Each number is 128 + 32 x the weight over its row's rms, rounded and kept within 0 to 255. Layers, rows and columns count from 0. Numbers have three digits each. The size before them is the row's rms in percent of the matrix's.

# o: layer 6 attention output (transposed), 160x224, rms 0.165, rows 13-31,45-63,77-95,108-127,140-159, columns 0-111
# v: layer 6 attention value, 32x224, rms 0.194, rows 13-31, columns 0-111
# gate: layer 6 MLP gate, 576x224, rms 0.162, rows 0-1, columns 0-111
# up: layer 6 MLP up, 576x224, rms 0.166, rows 0, columns 0-111
# down: layer 6 MLP down (transposed), 576x224, rms 0.157, rows 0, columns 0-111
o108 093:059050152143108144154149112107125145164115174156176089148145121121083125102140136100104085094118154150150111111137100154110168120097121112091149114101150144185151154171120089107067126105098119130139159053173168138209150097099141106083135132145131150170153126184135175165220105099142074153111154133108128118166093080088117181161116112168
o140 078:131157124126140133146109076157088131075167119077107152033159085113148069132141188147151069128133121093129160122113136042166133110117092120133101124170103172082127194114108140173141139209136162118165114119118042121102125149073157140155122159170161129102128075121100140098135156138114171096087160189151143119109195124092126161116120146074
v13 104:139159168131102138079170068144122133192126107137162154086139095044075104144126079142173121119188152097176113111148079140172119103167105121072098092149142112140099103072106130132175173150088099136190127065130125177103181152101139122112140137123143118147170156194122180052132098168148157141140155163149089142143143120158150163100093090115
o13 100:111102114114134127152116157104174109146169137096128126116107107170133213193111151110126195103115149106153094144086162144067146113112149148110170059114169189039100188120146129109093146088148220096135139154123114130110125137081123144165113084191115110074093094086117142167144138141104077093134085131118143094120099146134119108164163104208
o45 081:135146136131134112139176124155124090114075131143153139116124132075142108128094131131101124156086094129104131164136116149142110139130112146098085133154079109145097077117105123111146091138118106072123101158117187162153041169140158148118148139107140184159132222132123103066105115131173088131120146123209093157114175056135154094106083106116
o77 151:102123112116109154172127128192109093099093142135116133123083151034168075087146133153122091154131095164125195117122132099119105151130103118145093210176114104225102138182154133079123067157169090075088119150137135112119087111104141128138123144054167143184110164091130095109123138170113086125113205118179119165102148057157148117087096145064
o109 087:115128138103080049108127122113139161131145032097097126098098143164096158127192137124117148136188141097131098134178141171195125130124154148154117119145114105150154146125168193152181156103102139165108131165153102124217077143180093124196104127120075128133168042176110122135141193080172171162112107157094150151146111169099098135150149121113
o141 084:123086121084109157156167069125143110085107174116116121166134182062183085054166122143160070117069116200125161134126144115088095123183109118167129185156119080171110105160143144125185055172159058066124129126129105127163109093157140125155158180113178162126151132078141117124085085119089095174079155117139111121135134091147126105094064112106
v14 098:165097190137119131176159099210170166119169142160162101150117170135075139122149160091171117076155152189182138080122164171140124128096152131111164129116147074131120168121147123175107148164142192123158147114120159154096099059155132090139130220165063101100118129093125135121089104129178116146146143109097125071120055127137136189158189173120
o14 096:084166086147166159146107146055128148103128154034156126171158077098179121133076116204140162122095127155103098167145100133161205118156133078124129140136101151173130076072157124160115166106109083143090123128142136097130143153165179152122157119126170176156145126150121129065186108154096118120153096097094154160176117099088141001151056120172
o46 080:059081200125173122139145130115110127129083150180153122115096120202061165167156162117147104113150155125187164119159138089129158154154176159141131101167087185086124189140079144088157144091179141122146130138177085197149066091095091151096160130106139124096102154115103165079107138143129099163130188073162096114064112168109104121148118190114
o78 137:101149187157152105134125132137136076180129130180097137069105169162087126140159169088100118164177133121154190138089141137130037143107136171148128133112118152072122175172109116091125094101110192123101192132117100167166067117097121148160146144138078116160138144097145119157065203145161080131092083171175124122093128127118067160102165217092
o110 092:167168102103116055114091151142048142142080064125170093130092112141156100124112128086151122113073089113123091181179178081110128137083061098119084143100125099132139135109135128123132117131156111139143080149163144130095141151092145076135084079127136129108143124131124181105107089148074176053098156141081149129140167107117174185142158089130
o142 077:114157123147142109114124105116105058127117117147090129093083199172054120094158167095122081141107166172165174105107149107133042114156111171097173120068155135109162218166052129070087140122146150129081134167078135144115113118144087176118131148107104111134123103116127105109117144141159173120138156121209105045076112153182107148155154134128
v15 100:129140119137135120161140147132102182121122140103115078115143151116087151117111100171061164131105093135070181173137187125187118109161131108152118172074141120130135144083158156107111137120083166183195079123138117115127083083132133141147179131066144143178174135134208172084139119166152084051208125095138139077124201150133106141109147148157
o15 103:111134107145113123109115133100173190116116074118175143154134147146105164117172126163179137156133111173099120066072087078136145210125123160110089139182115103097152131148121130112116110099151148162129139109151114110155195123113148174134105126155076120133123136048090118151141150118085212128066157133082090094132050091124132076173132166070
o47 077:172098136128166090118128160080112112105126126117142133132119120079119096133113099100111087131130138058080136125132199217113101057133124159183138138099126096141102081092106174106160136123151078118167096146085109125094133150162140073135182165110139165143161121155164117161134103090116068093136113128134198122126131139128145107059096109160
o79 146:147148118106126139125112153121083123176114186150055085091111109107135076151087137087115124097131147088162132155171196193122181079097102150138136107087138106127126131118155124200143133186123123070116155151160167127134048186142091084135139115130158152091110119197118111136112109124127045147174114090167133160109178142124133162093158064141
o111 083:106103158133122178121167091109124158074129143124102116123092124137125144183160118146140179131082177183167097194151135133133149133143100126101139123130114160122130211105105106108166130042108038171172117151135166086110172160172153172098225128106117159156155077185169097127158064114093191109096154127110157117161161106177073178191108156088
o143 081:097122135106126117113080152120080106137108187136104080126147089090161055137073120092131137113156140077131146166134183175131183138108112113098130091073154115143115126106161114152189134208127109078106122163171166149115086142140141096113138130103115166117105094170131099110093111130129071109200123139152164130122182123123149162093113083157
v16 099:077101128132120108136079134145143135152105175102071099183099148078150118120077136105095159101133096164155173138136121142218136161102142140141120166173057082168073098110100090095103070106132117129129082092076134182091157150123031177120187109201142158115150203122123144115138068073162157095082156144140146130133117153138106160105128142179
o16 094:096083094137116148165179080089089119092110083151148180046121112120123139153197121142162100135163169091183117102187122167106151148137137176141145119141164125149150081152149111140115143139099182087143150150144120130140150100124139156084148116138115133086213099109143170172110149182138113144172136112157095077109129117139124127142162141112
o48 089:142156223078112142135137164150137115122088191143153111176132086144204101119107140112135171170106177160124092194125163072142130104126119060139122125155149110082115192181164143094164154118099148112116143103145127174116106156128145149114112213100147120198120174128145133125160145115065103131108134101102129111110079103119114180090129088135
o80 134:165138157117121145117062162179164103099129118071153077169149137161186115119083130130104128108136103131061104160119159130113134130165093098101091114144135138091131137061125140107166109085184120177121131109140162073147076126108112099183120137101134114134080160143135093108138143100108093087106139081147167140111133074165106146121123097126
o112 085:107130100175100106139135087134171158129186133197110122094160138173084195123141119178126106096101147099160170153110117097084141105165115150109169118105141096187156255145077166179120101149115161162117121162158191147121156119140089108100144113121134135150063103118127157133174118142184121148148097129090090101122106133108158111129111141164
o144 079:152155169094142144164077167207120135144134161069152071199173156155176105095087110108096120117159135148056064126142139147177151069110153067136153146117114142127126136129132165049124099111161109153115120096137123100157128101116127107136104136079110112146090207147148142119135133116101115141094145126118139105143162098190112108167146096181
v17 095:160131148075159143131119126086124138144224093110112148081062081102123123207097131163128129187150141155149147093092147081187109106111147151153133125138168125102186087124113129096174145180100129167149068096159127175153210123169160166137136149108124121141124142098132136127038130154179094097076105111155028127164113094154150104129096092131
o17 098:126128063122100145090151190115158107134135200184102088198150135177116130065127124121163111081141143158200160116121144136111097151122113120103146127037091134127168141162061091185115168139129080151133161108106149096106092140125114084166077161143219103094148142159142146175139155086072138102105143077130089126100096090157095154108153083119
o49 088:092156156130067122179125064126109189162152098108106094104139098070138122162129130097123142164113098104117067142058082091140115104142164104121076126175099121158078087128141125044148110130104140072123165156087128153140112101132165164113099182090094104100091153141123089182129103145150077182147142151151166127179109112144163137184119152164
o81 132:145126147146176174162118063110155178074105056085135105086133073121131137193147150199092144153110120104116085121126123134149129085172136142158115133172140078160095096066131179123135101079075162094111105166141089189126117123107166127115200121162107100181122120138124076140154121156154094128123114186127173175175139130096164130178150164122
o113 081:078112077108150094114110126151141067166128173122134205167169154138100110101067097129127120144168147122049168198130189135157156116135101132107128120123115106141069118099162134140136158148148115159109132135108151117106172177119110111125107122074059145115130102125111127128176169086101216136125086131114102107090129215150137102091073058117
o145 077:111155156136146106164103105124117120134066064083099130141125085093145140142160124151112141172118130147098088113160142095124102093135157144127144066163155133092132097073175170105197060156109113078120085134081090168166191099125111160118133104112090162151135092152185140128111116126140181155172095197152191132113164118106106117122121142153
v18 100:150186065122134074138110087137141120155094073136168130130102156084117174120168153166126168152163170163135079189159109074123078140167124116079140162147151135064093084094099131152147135092129133096093123131142139065103075109157138137142155127193105171125153142106124204134126115122103133137140154093096154189134177098167067110145106101177
o18 105:088148173143111123087111133140101126150198145107146127132139177156160152172180096139141083085101107107165168181064182150209111113168177108132115153096096132123101161159104061114102185147110194159098117148148096137090194144161179111116114160078111147071147156201121187103131150155191169130113089160092094152176157120109202136137135099135
o50 080:161135092096138162125094146160134148114108097156088080151063124138145122114083166100169135138160157191127110109134098121123136185176118109141159152120175126114153149065077141112154102135138143090130167112121103069175053137114108115115066148159122102134109129128168095144145108136062090129081095132153169099056095081197131197210083128112
o82 140:153109108110134169130156124081130184140053114163109122098039085142091031136123138095108184151155165137119081090154052101080147147081105141089092066137190144151111126103121144122124100089122067145173119101113166153101068122064057109126126127194150132136061118113116104157172096101069074134138165148184124146102117173158069147114111131196
o114 086:101125196169132185164076117145122116102193161119093074128193146141104154128126183104121101115130091130136134136128125168150162071109138150128185149075085071112100133132159148112091141116134090110132123157127121176098170121170131209110128131044131155160181113093138117123109103148145173096113152120172078082115149160107171074130165108159
o146 079:155119129117117147122152149132132145108070116133114120137102135129083065099108130090106154158158144126078123161181072087113114136123083104050124092157187184152100104105138204134103066085129077116152125076121165182160125177045090127127139110223103104186055109122158106123134116086054065119156157150150154144095099159178098137139076171165
v19 099:080175143111102130087110119145124163152112115115143181164164227113144162056115073154140087104098086154104132157120082124126107158107162125120128112106102208105084124157103135141136074074076191135086079092169130159165124146136075086157087190166163167135129107135117082141118109149115106158107149071120187111127120104140206168114154116122
o19 103:114118097115145114171156113094145088127111113138137143107137104092131079179172144126140123131163132115156171154054144132193139121144184095107064042118133066144158099139118135142168113096153134120067120121083199113168119144127124136137121081109083078140109144123140130171174123120159119151150127143114134161152125134206046133175142145061
o51 083:100133138099117174092123117100106142106126117099114139137119097166206119090103179114084143134116149182166142116133133153157113167115083162159201183148129178125127122122120114112166126165175103167151088166139115108115093137146120114103158182157164096137102120096116109116143162126145129119111176143134136037080143172084153115081125099187
o83 134:082142160163128143128122103134104136173120160149143063101116083148132174089077094113149139136149153160097078122147093108113121130117070160107210167169160188111136174150134092105075190172099187185172113165141107117119129149125124132091144097183141176117130122112103111060100138188077116120134098143150099114101112132082188125105111091178
o115 091:135119152116173101123117163130126157148126177128122219092134107086139096122163151141136136147137094078107139134139114104118127113181128149145075058091077120173138103144134114089135163089131074083104181085191185160128081161101137182153137160107073104157117102142156208136137090132181119119123119134141169151134100087118107098152145136111
o147 081:148141133177104113110122110159094118114124140144160086163092155143128070053085102123105142163130129188138073094179048126118149088132111164106198177133091174108072150148149087129163124140139104181138116148121086063118176141154159127148135145118106144101157121152150106058124175105170229147111099106169120108079119094109147195063105116103
v20 094:111059109164128112180139110128106177147084169121159054062067160123145148175186138111132183132138153220132083183118139127074153122139112134139138129149140164165167069137152145204166144112126111133152136178188162192125148127189122093162128145077150060137067157151151107138088140142109090111096153216152085136174090175137130137073100182116
o20 100:154100163188123141141120124173154132121202166127140167133193110100051124168122085146093127163150121141117123168123152137207136073141094098121146164111128117133101185115149127122079082120082196082182106117166103142135169068124116176171116050120184143149175100100123174100100123097070193117137090068123105097155122113053113128121140090096
o52 077:164159104043117144147118088058085114150118086054142099104148162193189134093118127104147108086044164117178114112084100121070117136126131091084125161065163120168069127112193124173160168153180111171078121169082170130118118136136187109086147159114121092076120142106173121104128158154144127076103121185158152149109055140137160140126118182149
o84 134:116133113054159111073148100077127085128103083130111120120092147152230178105169157148119114076089183104122118051132123114108110133141178161123124137109150143131121128178108125128114150181162101127128109142137184160127089141140193097056167189197090140099116144159145079178171147166152061101098140118130090202134158141180123167163095132182
o116 087:114136170118100145114088166127095163133096126127144158126138143141044107140156174065158173134143122140210064080132104131150143168098090153144097045103096116075162110148107075067132105107100100180088129119134150170104117116102118080131124145127105114133148137106166186106116118122138163104136141128151226097155144130134139134083127171115
o148 084:123155138114096205118134138081122095117100077140083139142077161116231146123108163160127115075081164124142137087111100093070150160134169123132144090110153110129115116149034151162177148162154126147115162109126209150119098139114148113112143148168112147132098116152107088172095149152129093073115179132121141185113083115132110157160086113145
v21 097:146184143143094173152147145122203117057186165123114149113091198163128130126118121131143166135135155082116056144128123133186105195115131136091144119155143131162116158154188213128108128139139114172084143057146118188123115122131136091150128087177136087106146114132150142133061148186139128167087115136102112141201124135164114154158134058191
o21 101:120128089154138141197149106088152140102148091150135112114144113136109185239123104175171134074138100155136190133144080142111100114136122137144132147091163156083140135095122091141125151160156109143147105165104139121165110110105160140155148128097167142179082136068108153120110110141129071049162211137162102132107089079187164073134134120122
o53 074:133149174136202121110082144129145130110100128107121129090080129166076081105112225119122120128212198122054093129104223160114178174104151149123149123155128092142139124120171147085152067127128141141113127124168150128150163126113118103118109141211127112116110119173109121137118066143107160133067088125083170134096179148105116133098110144102
o85 143:083173151158165099056090126177112086183100146110097146112101154138125004093172170076116109188090118104125049115171185105097168188143143138110118136136168120167145094130114145138132083070147169125115128153146141118080165125107111111094093152148091099125195171169156079177102159087111150166105113163126171083132143151092111153117128147148
o117 086:172067082188115099170100172129058153114141070134087147131166072039161203128130124143120084083117153160135141140131129154189141143143066108127113109083073121186144173131119093150126171172159132093101136050071120164134139128119096101180130094103109042112079127115080124135170141125169107127139107113142151185131146104086089155170130092086
o149 082:121147137114136132088101134129106134135121186091103129160131146107109029073138102127111163161111177137136064115084147084128151138170123102093172147163079145154152119136157164104153067104126158159076127202137099129094125133185105062097115139095100086091157143159173091163116132104104160138113133123084131072132135091058132111105102124161
v22 101:124151097111121173128151168120159130151112081063078125102052098138070139085178090150136152127138067112093107165131161132131100176156110160143148113146155113129140152101158157076199126105102083096177145139138130149098137094147120115155113162166154123158196144090060127145173171056181131125147174146154119108143213110123179151132156087129
o22 102:160119150163196109111121191116080091088089153114158166110180118117174119117115106131146106120086134153097189115157095078170084129121118110112161143109168104085126066111062174176073135089128102178080139141112168159117102186116107223081159110117136167102104112142125179095146058152139181141115067133113166055127147156072102137092159152106
o54 087:105125117118107127165101084138208117165155090131102085141079192158097143113174127106142157095180102081173084117099154146086136127114151115117046132165136115106173160133196073109202083154146161111209105123090108118116118053119134094136082134165095104171156077110146120105119135132131116151155150128174072151107157174143127130156094112092
o86 134:110126072152069115110089089124131077154136140155127138165117138111163058138096152062119092147142104100153060138142177171110165062141101123145066150165096164137148193136196119079143130203121110137159131145114088120134150096147140050180131121095089100165153153122124098130102137127110094111137125128159106170104153085131148076118048131144
o118 085:063126171138166114110149105148134143116144136092157193168146188135098144123154185104124093168170134138089197170090137211147117164140168175114139143067116078083092114157189079165134159102150115096158122123190150153099124122203111173113080102147168157118155191078112138131102161111145101150148093132078145127100155109150134135131129164099
o150 076:107103135142050191144087083164088127181153150104125106141091093160099076151123155104117098096118107136173058131129156126126168104105148110138082166125080148148157203093172134125169126223143118162141149162140117099129137054109132101153103145145122089125155116163125122122109110127126117111116159115130079143087125085126124136174073074151
v23 106:122089141133150105124129078125146098135069147116098124122168104119125115131135092113079179109147085125144044099199101146141132145123085139157135114050100147092110108142134082145082152069153120143178075209127147094165095150114091151147153162134110123153125118090132104174076161113141101173089196115164113112145164128105103165166105112107
o23 094:094113167123111057126107149104128155173190145143116103153137082088112173103131111123160120137111186078159173090086133114114151159135115059123134117223107124137128113134093148102167153143107123127091098059115049096144119182151120056141144108147134109074119126142109172091137149119112079160116145115142114135106112119113097071107157164117
o55 089:100099130151183143150149107156097111150127128131206099118178126101072163089110131128126167148108102168161093128147161115089112113103148100118150119145105182108142158167151145165141089143084123141132182144095196177103085167117201205117191135124134116172129143192146147155164086130132165107122090113162173105118126093050150161073124048144
o87 142:145162143183180171145169062168132115081082117118171166144181176127114128109128124101058163108139051148120069153107173105142083121131164181168150120121193174168097142129155115182143095137153121124188159236171161131152159104108152138129105109086069104151105143120139085173154143111125142094132105151134162144138135109140159167103088117142
o119 081:165137102122082096148133107152120078139104174161159124191087084181130128122112132121122096115091228151176135193124102183087179139103082114061183175093100100108158102110120116119049133186104124149072116100116136082096177167114111171107133077129179129094142104191159106122140040122131128150110140098109104149139154159141122083177093144129
o151 082:162163160126157181119159132159154168115120090116121128109145135158157140108175097088088101138144057141089103166150152132127077109132166201151129107116127115149103150095182116158054105147192088195233131248159172121133147076114197119125127127097095116105146156142125115143160079122114140101156102103157164118136111102190148146139088131143
v24 101:148150213132136125140129144146103220127127105151148087179155121127143154098127111092122179084091090078108078130133163126120145118155121155103169065137120129139107155111096075098080126232110113122098109105145212089142101133161152116195108097109171162169153106117114083152117163135128113094099127225162125111123111132110107082169151115146
o24 104:121120048126163129107144177145139099189132126115104139110099177119122185118119143099163089174075139184148124127124149168141092181150154103140114096194088141115127109088114127139172152070171103131080149152075084102089098111066104174084104068107095127176100130147128172174087141126152136156146130105153079172136156127175127106094114079097
o56 080:135158142169158132156140120191124170107079138204156172143128075140169095166107130112144148128183092048068168105128068093113141144137133113050113143135088130166142123122158125096114114146090124115109160122130189151217152120183126103192139077163112119135099164182132140103074126107123116135085115153122102128127161110139121097189127142038
o88 138:124127159157104101125126132131147146090096141136140155135162112154177063120158151115139166070187136104108182138132105094100120116118125148075164163079161063125152096125135160103131174191107154106218137099151182141194141118176134072133122148184135112079146081124213116058167136105140114100146102091128157118127117130103126136167121143085
o120 090:125107142119178192114094080164125065101122157163172068141172147137169123146161117112141101126164110146138094128122180077138110134093112124116076149095101198164123088136105088142118119098125122194105173086137106167118149162126115059124110166113089086116080101143052117157167112123077161138128095160062118152136135128108102100131098180141
o152 086:165110165102099164107106131138159139094116156137147130197137124157147115093152166129118178139179137129109144133171136126123113102101126167090169182098139139129103100184094155078155130153110124139157164130118192144234125157146137091074119201164133143087149108081136132077193142133118095083117071100110149143149102127102114123199126147104
v25 100:139141134158174191058157158197141128064112060143086127175094132130124180138146129165102108045135102164107145138120142073135096131175147075136081120134207156189122150164124151128086165151124148130128135092117093135153114104146110115167133114145148122130100111158131088180139197110104101148129070096119147150128105168141145160101142124074
o25 100:088145132199136082178133147183088140144082134094108135110112075157118085114160194099136164088127102125118167133147129158073123150094130114144130169110085174123186096086144159127118097096136113162148129089117175091162096045140144153119122107108134135178102134164143113154109094117130170152139116095157121162157181159106144072117083160154
o57 081:093066127070166139107098169129140133125091126173089079064157120145170161132092092105117089131143164181101142151123096126161102130179124139120123079133178134128117119156125134157086151159132099170112152126140109158164152166177118076128094096135148123096110109135192129158100155095100145096135109159116146057094054145166118145139207148131
o89 142:137077145099170124122073136132102138160138109132131135169126144105132159088111037106064082170128135178093064110148116148103118069114114166085143089160129082086080122150076086147124157169135151100115138165177089130089154155163073080142159163171130140124104088141129167136138150198096128089095118148112145129148062103137162148134205103114
o121 087:138159111131087165082186139144148152087200141207155132096127163161126100203160150163151161115148119141127119110133100141107090150137171128171091090093141147117153086140129124177089126147128121107159126135165168113110084142117073146118109130097057131137149065093163118133122124105138155132164182126099120093091192129130110145105060138179
o153 077:105131140078149145138065067117096109186135096082129103169123088098147146121131093113094078161107191188117103084162140135200085098148126147053155102154125103110067168148149144091117115111133135101118141127174099165108153142176138141083154085150127121129121145115156163106160175190072123122125106115125120122141052116109168179144201132118
v26 098:164143142158124095140092120123136115155198126168103108188144018155101140106097147147155109146141094103173136142047160127129128125165138152114121141161118135110097132161109144090121147095099154200117107099150142136167038099115111096204112167140092074107041150077106158142125096113090111085133127195124151205101114112161149149119141107094
o26 094:110121082157106163134155220163053112118120149100126128172146129132133140091163156122097184124127154162099142142113143101142142182142095140193079087084074137128153168166117125117132132126153051035089170161151149154141192165131147147179103113086105164116146118188154143166122174169090155111128141111129091119128095123079135186129081139150
o58 090:081129162077148104069111119121122144122125168163135127097133129147117162179100120150124085188125103085149161094118205116120107091156133157082169141133096145092081086079163126150174146113159113203173144106136115134154085056136157088173150068110066149133154107059119125106150119048172178111150177162134102175125134155161114102117152136153
o90 135:177148152063113127081112085109140142134141177122095132109101134054119169156108079114102103136148110083169079099156205159115109103093155142103147168122093152097083101094182121177127126101110149169183137076110123113174083134112118152069110106122138094164164101098164109134159083074229139157140082137143130111102156177157109068092092169127
o122 089:104079087175068166138089107116141168129150116133090168102082141145157070091123133085177135168087177201104124126130055130097162066158162082096153099108200078150172101162122073069162070145137160095113112119122147143098152117160147158179151131129142122094098117133128163102104145170130071122138126133122137099187094131177104154147129139136
o154 079:109115150056105117035128107110146123133141091142078110126121103116138177134131115100129104163163123098106126118134162116113133137119171144115186204095129156134125129083154115098094128098110131201167164090134143116222082135087103108083162093164122139123117128087140114109156139075166134094154129145127150110093198143151087087126139179174
v27 095:128093172104074105115124137119083110101165192150074119121137085082115157133121121191117100161137098161159105123166138133101144148149064068146153159131146125120132188098166062133095079036136093134189119132184115153130169111092204153171160148108187128062126085133167180131175148133090129113105123125122141149108140140157093121172084124066
o27 099:188107149112167085104062106130103131171166130143121073141178105197090133185123149165117122124088188126112115141109125136123118072132165084106100210100122091159144131126121198124167129111089097095124101146147165162118176191140088091160115145178120144081160125123109121095144197168068112132181105171117146129164155088086175122075124184190
o59 076:093128102163098205167167120162139118193071123109127131153133096105121183090151136144099092144165143177139109081194080092088132176101133059164166145058125149142121150132163097137141182162120148171115157155115149086091119091142245141120143118142104096157116097147181113187197094078195131164127122149085115128076090102101142159115140125188
o91 138:117102139102108209124235107144153121108085128177136143098125161098146163063109145100135137129149091146106151132109137097054114154093082163152142123141142141148118127121157066134174184181135173152143124130136137098151081060161166117103122125094075120230152126168145103122125087108156138159108188072092138085131102162125062167161092129135
o123 080:103130115131128166085135166101088140128100120070139107115162118145134106185106135153175148149134151125101126128137122137152122137198139135105125140111116128097147101147095210152008126124181174125152121130120070161133128099134082108138239106139173134135081162081095118186137117114097173125158128096115114136136091149141104122085156095153
o155 081:048099097151133178151193136103157063102111111157130137070090113129186137086127156107118141144133109102109170124055135125102174158066086149143167082125162138141127114112146106096097204180102157134099190095168147066119083085118113136136099110106133120203129084152155113143104067104162131135135138113141129148113112097131115121119094173140
v28 101:132133131168129117099090178133153130126101093129102154089190119165135117125166069140104098154140180128217181149111147123079106128152080094117096093120162156101138140032130118091155116187182168155091090121138115129139143139146103149147081122106102088113145110104146164103156100154149127157181122201151142093112129152143164100073072070119
o28 098:090125114197083116148113082148092103081102103147140088114152107129070088182122146162174135153147111074116075048177085089150149159156115136153136160143131064145164142151095191180113178162144159135094140091156096130109145108192111120143173112190169172230138164138135080157120175106164094116101130084135115130116149110162097125124201167104
o60 086:141145156100121176165096122082128153132095136113102208097084136053176153079073094113124100167113077181128158162104131187096086155166100178153097119074065166110142116073118098144108126132159091108190098131122130182125134133112127146111100109090115114044140065107158121152079109122120082077173135187059123118152097140121136120157082145156
o92 134:159123173106110122136120158083159146175169136135088158117095166093117144131094093110092114126148100195163162152133099175109146151119104121112097116110093205131117171091172097087186141068107132131166124145083129123102132144029126098084066150040098082044115137091140135141108095188107134083134177166093140161072088150129137117134078172171
o124 081:100144129107118105157092111134125122138119144107117125130184204147145137083165168138155096174149149131137060122137141099150083057091229177129083126203186139139096154154134146112114109099143115113125109143156199164155153168088117167111071170152134132160111110123167143145140151105077139158136116099177136134124163152155143121151102095099
o156 081:177156126096175148107115128128159145160159146129106148154090127142118158127100111078143168097115142195147131139115132226095093149097113115126107054101127170123131139109124120128116134129087123075132169151077148146121105104086119104089111102059075097087142116075124173119130045222055129119114062134114140128101102154119159120080061101212
v29 100:116155124118113054168134112138130085143139126130118197111121090129120130166078122095155152052131145190123193073139125107101105149127100138120171137109100107124170098095150158174118084143169102158095161179056171120091116125158078094096084089107143115158075146097096109093202117194157159122141113155080137135094159113114089107094123134172
o29 109:163146102097132134163146106134107093129092136140099126092160190147106127093176137179120121168156134137088105111125107166096158129142127127066082115137144118134105139169191055092160205140125172134129085120142097142119131148120098049180166156168147136108098142121157089191121145153126153181093162095097119133152083208099164173104135133079
o61 090:101153143177140145121125176073146180124207162135107082157118070160148126186114117114150117070136150117124159124139110121149110109130134141138136163119121144093109138115084179112041092131159107151131128112132128114128097121099153148118110085082139069117133183123130175112119076055116100134132144140137134165099137094160038112144127157168
o93 131:049120186142092152097122145137157156132149109092150110164103082131133092181114124140078130082144127126141116149134138155164113133114165131213169108152125137176109139103112143090129080155109137128096184138130120138101129135124157180079123102101129134135176071154128189073141104082128086079145179152114152132102169055181118069141116097151
o125 087:089136085100093142168161112148052151110133111130120157140087112136138137126147146090151126141079111160173119130146194134134098165128105119065083142087101154121141140112160063130099169106111095127133127151178084124159123111172093147099120165141153125147107134156132110089068157217155181123139086107131071085079132183134189183141151097120
o157 076:057124179160119111066143126097135150116143123099113083207125088165136131163081077126149112086118144120141177139147161147141108111156125178191180158119109126177088148154111151146118090167147138100034164138129109127145174146188160173099135099073125103161220079131112174055138110097104073114107116117129161090095194087149084133145108095164
v30 102:119149075177070172094075091162122125127166114140129134159145105119151134098124138135097112159145107108071174168134114157120120147141184165128179139097145117122142099121134103124167106098101109118127092183148125129102174166087034214100165129172109124129117128107126069136087157158151092217110122169112128182055103161112053127096152186089
o30 096:145094151105132164122112118123153152102097113133156117073127131157123166126181135148163178142098135099170133148113113043144103078120085134146154164121056047153094134168139186149140073132101171083148146069082132162118100110149153062125093112149114136127128060194090094158095157107096144086150094124158129100159195070141141113132079093174
o62 085:145118108123097123128138114178141081148098205137151138222128101091124110167119106142159090158165112115098076169096160184131133100172155100074053114105160157124088163129095157135206175173114105095107142139152129094179170167158154108054122130097123089153162134129144125110203144119101163149127088109158064162152098114138118165143111148110
o94 141:142150113103111100143174158070097111124100144107122176153163142135161084150081103108136082101147153148141108085115157186148126137152136126113084066127177199100161144082063095112107181131148123159110162160169164084165110118102133122114114127128145077141133147103141158109226089118153144097119096086142141126116110113079103154126153112139
o126 085:119105162159120132115141143121178150127156155126130047163135134128168179151079130122095159134109091128147098180088102150115160092110092116076174121162095134159102094171180107134191166179169076164157145108146068129132122134104134146197160098075085164114081133167131093153128136135118117118158142132087124111116142128137202100147157136127
o158 084:134161130110089124126138136133106113110132194073123197156116107127149099122109113110149149163141122144169115108148153189171069139118143148119082105139181189127152132129100081129123146160175105209113100155149137110167139163171135149079148129133117084151134215099111159102165065156121147123109130122171069098122051125147156140180143141169
v31 098:128139140183160112076070140110101136169198160102092146121119154068100125142133107154139151174061115107119079126158070106048125069121169137113154171069157174114112131121130162147127108112119125141115122104116058084116097097136107089116099151111118182115135125162112117128204153113148134097124137096138135147069129076156061131174059131123
o31 101:168162128161153130141149040115227156104128103170153157102122134152137119077161119115075137115170145102082157145078163157141111123169166153204060130129101110166145132145103165139144118106144133099154121146152155061138112175146168124181120093133070104096144111190118104109095160156099120101074144147148096150095150167142164160137092152147
o63 076:096099153134087103059121116111096153118131140061110136121136119089112100136128122118163146138168117125124131128147146072056073082112143102085170152127106092135076135184172135139152182120098137225114075140075068165068155128043199095085114141182156155160085117137126136099167095141117148123163164113109129105119123099111125116123155084114
o95 143:104097120113114142053115172151083151145093122099118143186146074122109093159108152129145091125128114101174145076148078066145141125131068078090184129142151149112122072126193101147090080190146088142125128152075100161082177112086090097090088145084179144145119140103135153085181142062127113159198086140131157104158061154103135108083133119100
o127 083:155161125167123104168165135115120098127168160099071110131119069157110182108088135114146123114190110190163160151125108164141123186110143129140130056129143116093133182116006154075145204068126152172113176102192164131114148093175124119123119103150171087138107161108150162176065149151129164188110107122086052128105110108116096129128106151155
o159 074:090075089150098177083115167091081139136145128143108132119173074136159128120127106101116167110112115135140160115127090108091143139088058098101120184129164149136099078141227127131100139106131122131103138133076091236135164118107130106061134127083126114162142141108106139107150158127118113148196139150113182053154096111084132100098129106114
gate0 100:083174182157160142162106107182086156165115146139101109205117094137102112177081121146102097157184140132146152166138138118182122124127116109163146111097197142137094105138075104138183175121137113123146120085109130082076127113198114119111177097103191158175146109134124161115139070102123108162118136158122104116140098152121072083142005193141
up0 103:222114087080100125139121071119174124142128162140148176124099105094161166082181140114092114114081158102127117142142108182027164120137099123110087128126106067137156116141151208148122121132120099117159152212174117143140121166115130118124160109095100121105111145163095135158129135104108152084110125136145123083161135123115176113196132123104
down0 102:100149099135165116138158089077100139134102074128114134148108153120100107185077162154116170109139137126171125116172122148125143125110094098126128149103144071126122168118102207201080151081126124129086110187172168084137119130155144129129139140115163154102129197176138131101118131180123117100154137114132130070161088128172099105152166167103
gate1 095:138114146099169145151103155071096162050113121179089162126112090119179086106092104134132122136120131046134128102108123094107133210156118117162094162044129137098160160124116178129125127115142120122086184098125119119155166120151124152128166088089087106103180145172099091123140131154086146140123096136093149102118139100139175112145084163114